config.toml
vocab_size = 8432
qk_norm = false
tie_word_embeddings = false
init_std_o = 0.0
init_std_up = 0.0339
lr_mult_o = 1.5
lr_head = 0.00286
max_grad_norm = 0.5
warmup_steps = 200
decay_fraction = 0.557
decay_shape = "linear"
z_loss = 0.0001
Each number is 500 + 40 x the weight over its row's rms, rounded and kept within 0 to 999. Layers, rows and columns count from 0. Numbers have three digits each. The size before them is the row's rms in percent of the matrix's.

# layer 3 attention key, 512x512, rms 0.0579, rows 0-99, columns 64-127
080:450441525463475528508458595469516531521536517529553547445577512451542490521577495466494495511544512446463480478572469483518535463443515523472515518481573469464536531562532535528573540501548470
099:481465456468474515527586478569567558524504603523553546501466513499425460481451527462528506475462490470464501572520488512540501463511508537451515477448473497508514467505479454464530482450545482
090:528501542530582507418423467487476416505444483476477488507516473530480570487590513553447458543531484588483503519548562492485519587467404425527531560492458528476527459486518557520458547541517494
086:513539535530452451465518578409405541427548428447458463472463487501545516489521501488534532496575518509507491482541461511519511493496539499518457570547557527494457511457541519555519524552495558
087:537490430484479510506509513498522512543482554453548514497439496467523490576483491430503470486530512469492465465474554518541497523544482495545519413466440506547513492516484492506522452471422437
088:505442513515520552496504485486558420537512465500500454555472470504443480502467508456447524576459529526484535475502495503500557507556463537463443566390523489496471554475461518519450513494475468
086:499511458457449564525474516570515481479550514556513531525506470470462520478513550471471539481522530486503466604502457517530488477534452530472535547451566605511511557496550488500545538536501516
089:509571546466555472491519570511491482545465515514531532481547552494441509483506491474454572537459477505506547516513443465536523533555512595523556494477512533552504447529495530468499487412524550
089:491517505524565463474492473528482461465548512544556546494518512492540476518529386571389440449500466542500506599468502491413512492476546426538497446480477490530501468468508504451454536484476481
090:464469527601517561467530548482531474491532516423532481506399489493510513538475454534510519555511492485494545559428537397468509520505545498497426519456435508596567514539472417465436435515475442
089:462462453460464533540558448435505519462495490486534435491466500504513524424455495480608487481466523496520507490490467512450513526497551454525490507506477495512452499521506456511547532534441489
096:536566467519510470489536533453507501442534481529561502444450463494528508467487440518583426487502554418486518486502502535543512450437404474538534479499519468541458467507448481467524557496502456
092:476541508470536566477505444418498436456523525517560528577465515465544554491557562452510565475545497552544470491510438518501512547485458499494525534438511530452469457530522534486503559441438518
094:470498544554535491489442496501450399489448476444518412471449480525547576443539527488507528456457502527393539553455478410441453533538527466494459581526538486529395427527494563451510529486490515
094:478502478532462450530515477461528477457525493491454496421468462547497428551476546481530458505482526441499474486548533501466528510467553462445497473528514493507464583523517482559563528481530493
095:523469526537470503575547468576503555483535502565459510510514418491511492499498516493546484548524534460479416486383494465503516462489506549459520482499543522433548551482501475564481483484474593
097:496527475422479467597448478555459476481525496514535496481483510470506466457518557588512463471475479560453468561502485521589516442494472497459523485464523523505503487491634495574536478543535496
090:498491418564513443507504511478509450470495488606562435483549473556519515587500425549462522431515538485515545545483486425558474477496489488527479495575458456530473407484488536395532512507504564
090:436516458456495564483476489477501509453485405486442473456471460503541529502506420478502464537500481452506502457529422541499528529546481559474481485456504552566523474463434438543491500500499420
096:445455501399479550485511489464510458512564514491513518468417594513524524541426524442498477548493488502467532523527461538587491634533536510501494531528475474447543481455503532503449477526477415
090:515528556544520457467519505428528573518501492464485485499419535475473474586484474475531482574488502503491596561519498488485511519523521524465501458504486465507469466553451499470484435535511504
099:488464471477458492518467492489506535499521508474436531546483391507518467443461563526494509491478446485552438541536444537554501467568414509557500511508472540479489473547452510479452483611517473
093:529507512483510540498547463532575469477515469454473508571547557469516511419522579462518485473516509517520425504520555486468578431508474519484446464493461474436430574467521550489498447436508511
095:537454500494530519556563482518564486458507504489449574499414482522496540471467542475467448560508462444537477489505543501467462505513456547424447467463463487476445503508547512493421481510476512
099:467465472478573444434472495433460494466419518441529451383551494555482620527555501511549528520467468513517499423452473568489513551420518539505526504560464492493498448488496521461519514458437426
090:567556501443556538605521502513471504448483503537469502480517452464559505441540503505481507497506481513523493562457489458588521504412534516496495519429567448447470464502521547579559471499405488
093:513578444477560531538515504488411542575507582479492545457410535502487468423489508440500532488452515523524511518495446575500437412535505623517477458484504525494494541616551512499521453575550571
089:511540537515496485529471490476539547501481562537468576493447467488514521534452451526502487525506522554546446509436512499557511503493564538454477527479501545471479489474559528607469468452489486
092:512443533467531526442463441465426537590500524429525454544463465483548516497493437436518513499497518488441474451529550535428538531538510442485554502454418519459511501504522547546455474534549498
094:452537592551486486463468499458476482508530522415450519486550542533577411468485404489505518498491535499478549525533453474454530480494442524475539512547467525537496533471474511475584504465490510
090:506460468494493500446447406494503406558527460520463429549484508532499439504483455545503511458445564520446418455466454401467507521493549485566526501527473513548498514467472478493473508504484544
092:478496426497494541508523464533441469487534455512517538483458453502563563436461525493491527454497484449551562457573479476497487474488509497456493517551551555489559535564530513562477498542495527
092:487507535554473473574549500500408510493561510513525554518526483460553487546512440468440535511481477496530457426532481557490408458499582498456485564482460552458498478416469465471563518429555503
096:446501487466499470510465533540500553502458541509506481470529484447486442505457605522494512506503473557542507529424559530561542526507520521484471477595485521480467537445496544491519523556492493
109:498490397508467492561549498485436552444541488487482527509509485545586523475503512533556454461424491568490542501504496494558505487481412537535549493476509538442495504501517385560501487533528516
087:565517497529533532414492525446508485522502485405486541493454484500486515536538491466502498534499553436526497459524485548442503471468578501493449502454456428488492619463500489458508425494462505
093:457481495357516514426468485558553550444430444466467478478534512562505521489485508542492508530497471502594532542503504480530507465571453542476520472540539500476548454479562442545528464512554618
087:424547518443395526515562460581533525532464475522522470493484500494541444511488508423458502566497507498477491501466515541413461565522429533532459453441454435512566473525400520485573527476562454
099:542509430499557468555524515503481481545424516499482480511585495471439552480550485494489449532479461558518535434472459428488615372484491525496526460505489516485548482465515496514578448499525535
095:511523493530476518429527497527479593479524514447485529476490482469479547577540501503427458471564514488502522463493486544461479521507521499546487570542542526482471392485501546518514486586443555
092:468492407503536442459425498476448439470521474530502411456489494446492524460563502538462513521610512485488522479486557523572533544499500440548562484518465467491517497462580445540455470522443521
094:475449554540549519506501498457541480574440493531453431579507575540462533465468492529487460524500505471495557521500504493471473494443554508542484486465443496489508490524544543532516510433536541
098:475491488475515512495543417534517532553518430536522558469489505464465415458528579524499539506527457487538527552483500518495465503494522546510579527475488540447447523480538431542405483488508461
095:603483581490518532530550558438543502595525460454469488462522511480400467539551510456515571484481496521519448520505522520502515456506451524511535447458513515540464503458466457502487508515506498
090:520466494492415491544507534459460477521514483504492462457553512511544555530477366452555508453486526416508538534528517468457465573566529487515508479572457452503528537553441555500474603498463531
092:449511522499530589518444456505575510557451491538485499595498494551481496511518556478605505424436519521546486548505454563511511542502502484534440483534585541565480538535463517531568508486502541
091:505523498451523452451485482544511477444512456510549572418555444532477499533490511530420507426442537483464572525539450519531410499468476457552566509492439517489496467454546422506427450525526499
093:584464500566444447489511482498468492537560481486518522451429486507429513510537526524588467542509518473474582441485493461515499570496566488597499562420536477529505465518466465486463452438450517
092:456486500480439463552495493548521469518523513477485456512493497512468489485512477456451494521522449557493453587588480511509556449473440485550459466434476506502464457514637565592555620572530498
092:467590482434533526455455520436478510472537512507452504506542509486540520597499506483556488537526494450479531469487554494507504474560562506528537604526503443456499486495538500513471413465492435
094:569527515502435497465527450538491502506504544522436527461525467498460523547499456511502461554504391514541515523544451517524471539550497452482493496521401504428547512536470561514528433563506510
093:538490595476484502495456479585458489488455515462474382473543505524458492514510528444563462531565509473444454440506460497535454396489487466525483542570466493603422516530523577491450522474534481
092:503495441515494515449482477552570574521497411539496506555557438512455540547496525517488463506475533513559483506447473465505489529493503495515468487500641494528584454536448497546552472509474511
094:485472473473501427525477426634550568466508499520423459563468473521561414428453546563451520441558529466501464511475528450483433572498539501443508487497504476562598396460570478458514423551520505
094:533405489513464537521453512533541471549559502503487468533547465493449538463513409632447581508471515506467499506519490512507473472483430499528508451405500524504546483508533451500532490527530480
089:475531492442540525495487497502521527472457461505501514480482501451408474480529512514474463492520432486487477496507506579488459547486507488475510496447396576542444537558547527581448472550569438
102:548558464434426486483518490580542549501514528583573508509538407489498442490441574537507536515528544500503438540499469550504497444528470488479537424461496556541490488521611505525485480498513550
097:474462469440514493530646506507468498499514540519442522530552504470410508552469508404492560504465530496516501482427459535485574466572495546511447456410469478513520567472498495629475522518530500
095:515518443504570473461487539501439500486509479500482445505497530524519466491482487528486540486513457541531538476521511465531488537512459493482487524488502480543491471481453531492453443543485465
090:491491561444497551597450466458462479544543426398502455506497456519476539530487492492552507491569523521506409460546524530489566506502529527502507522502461495530563534531512574562510521470469483
092:433499528490448495461534504434494472496492483422511505514536388398494481522452503466431470521472493523483520502487422478436569553479539432540474550638475460531466481462413525498521465542522498
094:419456501448475485509468443548486428497490553529497459507612557426481427516504569514517515476499547527508540433535455517537528470455508467455475482557549501469424488487464482453486488480533486
093:529432526543538515520444468524454522528538472563458478468519494530449528514463472433431502486498471549482464427486502503534516480505572428550535507479491506604485541481525538526509461412481536
094:385407485481443501533447558448485442555378535431494508493574597516530496512515587471496532504491557449484524430509437496496568494499518537548436537501513446515471479521473513458488479471498510
079:460547514524499541512446572471384558509588437518555527475524505463493553488521485505500515473573504522462487531516495527473503565529520504516552526512557476491459552467459452539499586548504426
097:505506463488507435508549467529493436456478547517513487487551495519547467563511465549495551518439557455528522475509585500481565424507528530480506489519473454474513503494488486450515437477472487
084:527512593505484495528472491457506531565508539450511549485464554548381477491496485612488535448540494451464497575525547468528543489502519490509446449473502615555490588601585508526512433488505506
085:508562521427500479493557474495516494468498481505519536485508438459447498524499569533475504497558481538453458488481469461442535449468455448466469511433517533443539509490459556490442539460489526
082:447486434504569455491585475521610454628554462518522511457548506488482475499564414528512467536513536448511466445514452489516494585567497542487506500545535449508549466504553488473454572543473473
085:519485507448452527510477560544467524427503503524495498507502455477449474510485513410535499521519468494532491484513482535471496473486418510466515548540489519523515523552436499531510478461486522
081:549419484510536449477527527492492530533477491501447483501564479468558486515561515521500518435421573499503549476485512521499458539535567553480482532540521419467538418505460443486529511544505468
073:484535469499407570548482502389435523488509472531522519496557514553474500540542487525529446503516503477465510449438515476533554508489474530461444450528501476556468452539547503459539460559526542
089:451517458487492552451459536449468501561539478593500507500542496526538484551551473505474487494519446498459542539497442497530499536513503472485498511499597459448464465438528485512398555511517439
084:507496494509566579509528507572514524579507561460475568464498518547469542460460460497450494530551396438483455452563477523518451543511605418583517500480546485527458510480530532479489515469524452
085:529465518547531461533524531497602503523497423521500498577483479486523529556366538524518509492458458420494469463453497466461582473485511529513509420474438474512558534396480471483481531555502519
095:500533492497496438495554518477469567479566492453518438462463483486433410536541466468497522499499512503464484437494476526482544569492523553535535508463469474528481435447487441461520531495513498
092:517462512503487491473452502509440534431546434466497517448575502472457456469555501473519505506549525513453474478459467547477439481541484462493547496476498416412484474424452441481527484528483488
088:548553552449481437580495560475482571450555521490525495525420512520539505432418597457527557544540400561500542553471481510472481518546620492435557438456502553565421496434551443486410461430504528
084:465471483403503542546534490540482401523538557491518558508503504535515517504485522448463461528541464514474515548493477513484446529548477502505589536558564542498533500468513513546522495427517539
083:479469550574517476505458532457518539555525533527480557492481585456498498516395576515514545530520529518505556455405546520530514499509475502507510454519440485520484457504490475444470540547492488
075:488501489507512506494493513509479529560487467588457524494480510522486480443592559503539437524524499448521506504444521486522518489477484491485516513515501489417554438542564502479417503505479522
083:517525548459522658523470471441481485554539463522458545464539492562480500459539502519407507485546500534523531527486531439576502450532482513429474500447449519509471513487534566450563474497459510
100:482541481438470536473526417500427492516479495510458538564524512520543501483640488524481432468492529443507472506611468457528540523507542489529505529461609516434449585503595554467464508580524501
085:528478449549557540535406509426452444523510497533524479525487541403544467516512461481508490435515492544530484417607472500521556467606486460493585526537529537573543508486457444458457503520490524
084:449505485484539565495511485532491492462588525472511536498530512491566514434531454470502505483541444514510479483523550444544447517435514524456499552521483490474456458492515507595493539522541455
088:505531487541512529556518523546469486471460484502462588542533511524512538465487562505497468490566517493606522521472503495472446431484474535508487506526563512444491534499626501508463552497466562
087:475500534477485583442500446468509494574512549586488543518548528498480494519495477484506546547496491445442485507491457454518589444530489485487532577543468552547458517514510526503532530471525422
090:477468506492482526490505557527432492505461498484539512514462494516440501529444445501457549555561527416483507510510555522533527500494517555575571457567481489528474472510481458530512511557464518
088:509538548551462513531506639490527470614520501573527481484476518472526512534441499413525553520507461416513537473480496501471526506498438533538476490495516481478494520499455501509526510528389509
086:472519438482556506462525535546470506420436513536480525533559519527523484493576571462491515526596448528505552573461530476481533516470446553506474453469501596471521541524589515535489609523586475
096:460524513529524421475460500474532511503382469465522507455416549466527500565434554482482541516561519573475433527523527432440469492509490465472586466507473440523550519434493496431563519464573431
085:544513498518510527498486500532468496535451512503517477485459488516463542458408545577547501551464535524571465476496558485460494460576463498488485532593488444469394519553472497458550448461558511
105:486538563512529422428551534521543543531525577499506473525425518420509466574497534424527538504519510611471458494480456572530504519464519495510487416519580524518557473480481488527526532468435437
093:459528466500531506500440449513474465553482520493459514478599518503565474594497481534450494462430588518545508447514485493558477560555441439518517431510537485495507520543521553548393481421458485
102:452514587503483431438547551466541438549522478541564512500466514491538488526486490528531534596516511500449511506516582535433519487449495444565528464487461522461536507545566512497491596474528512
095:502561540471586531426538479566471461572543488529501474565532553489476509522587524508461444519526536508470475527524555452508504434545467486491487524504434481461474558481502542540489525542441493
102:475471471491556445483533524437478425493497548482502466475444505474528511537452459519495457511478540534495489501463497463578487518476525496488459428461495541576498516504457516442533564438534415
103:520539479525461466494529503497517506506526606606415449478486527551498468458561506516519542460533421575462451490476614535406442515548526509594444522469579553454500447456528520492502490488593505
101:405446475503516603503548435452476470430524526498454483515532507528487482426538418503445469449489576435512560543515468495495567494498505471444495488572518445527469559529473407481434593534439491
106:510471519425481462467505544525527507481500559522478490514536485486519501529486532493489443439461512514499489512483501482509458526534508459561537468529527455472481502463496616522506541434525508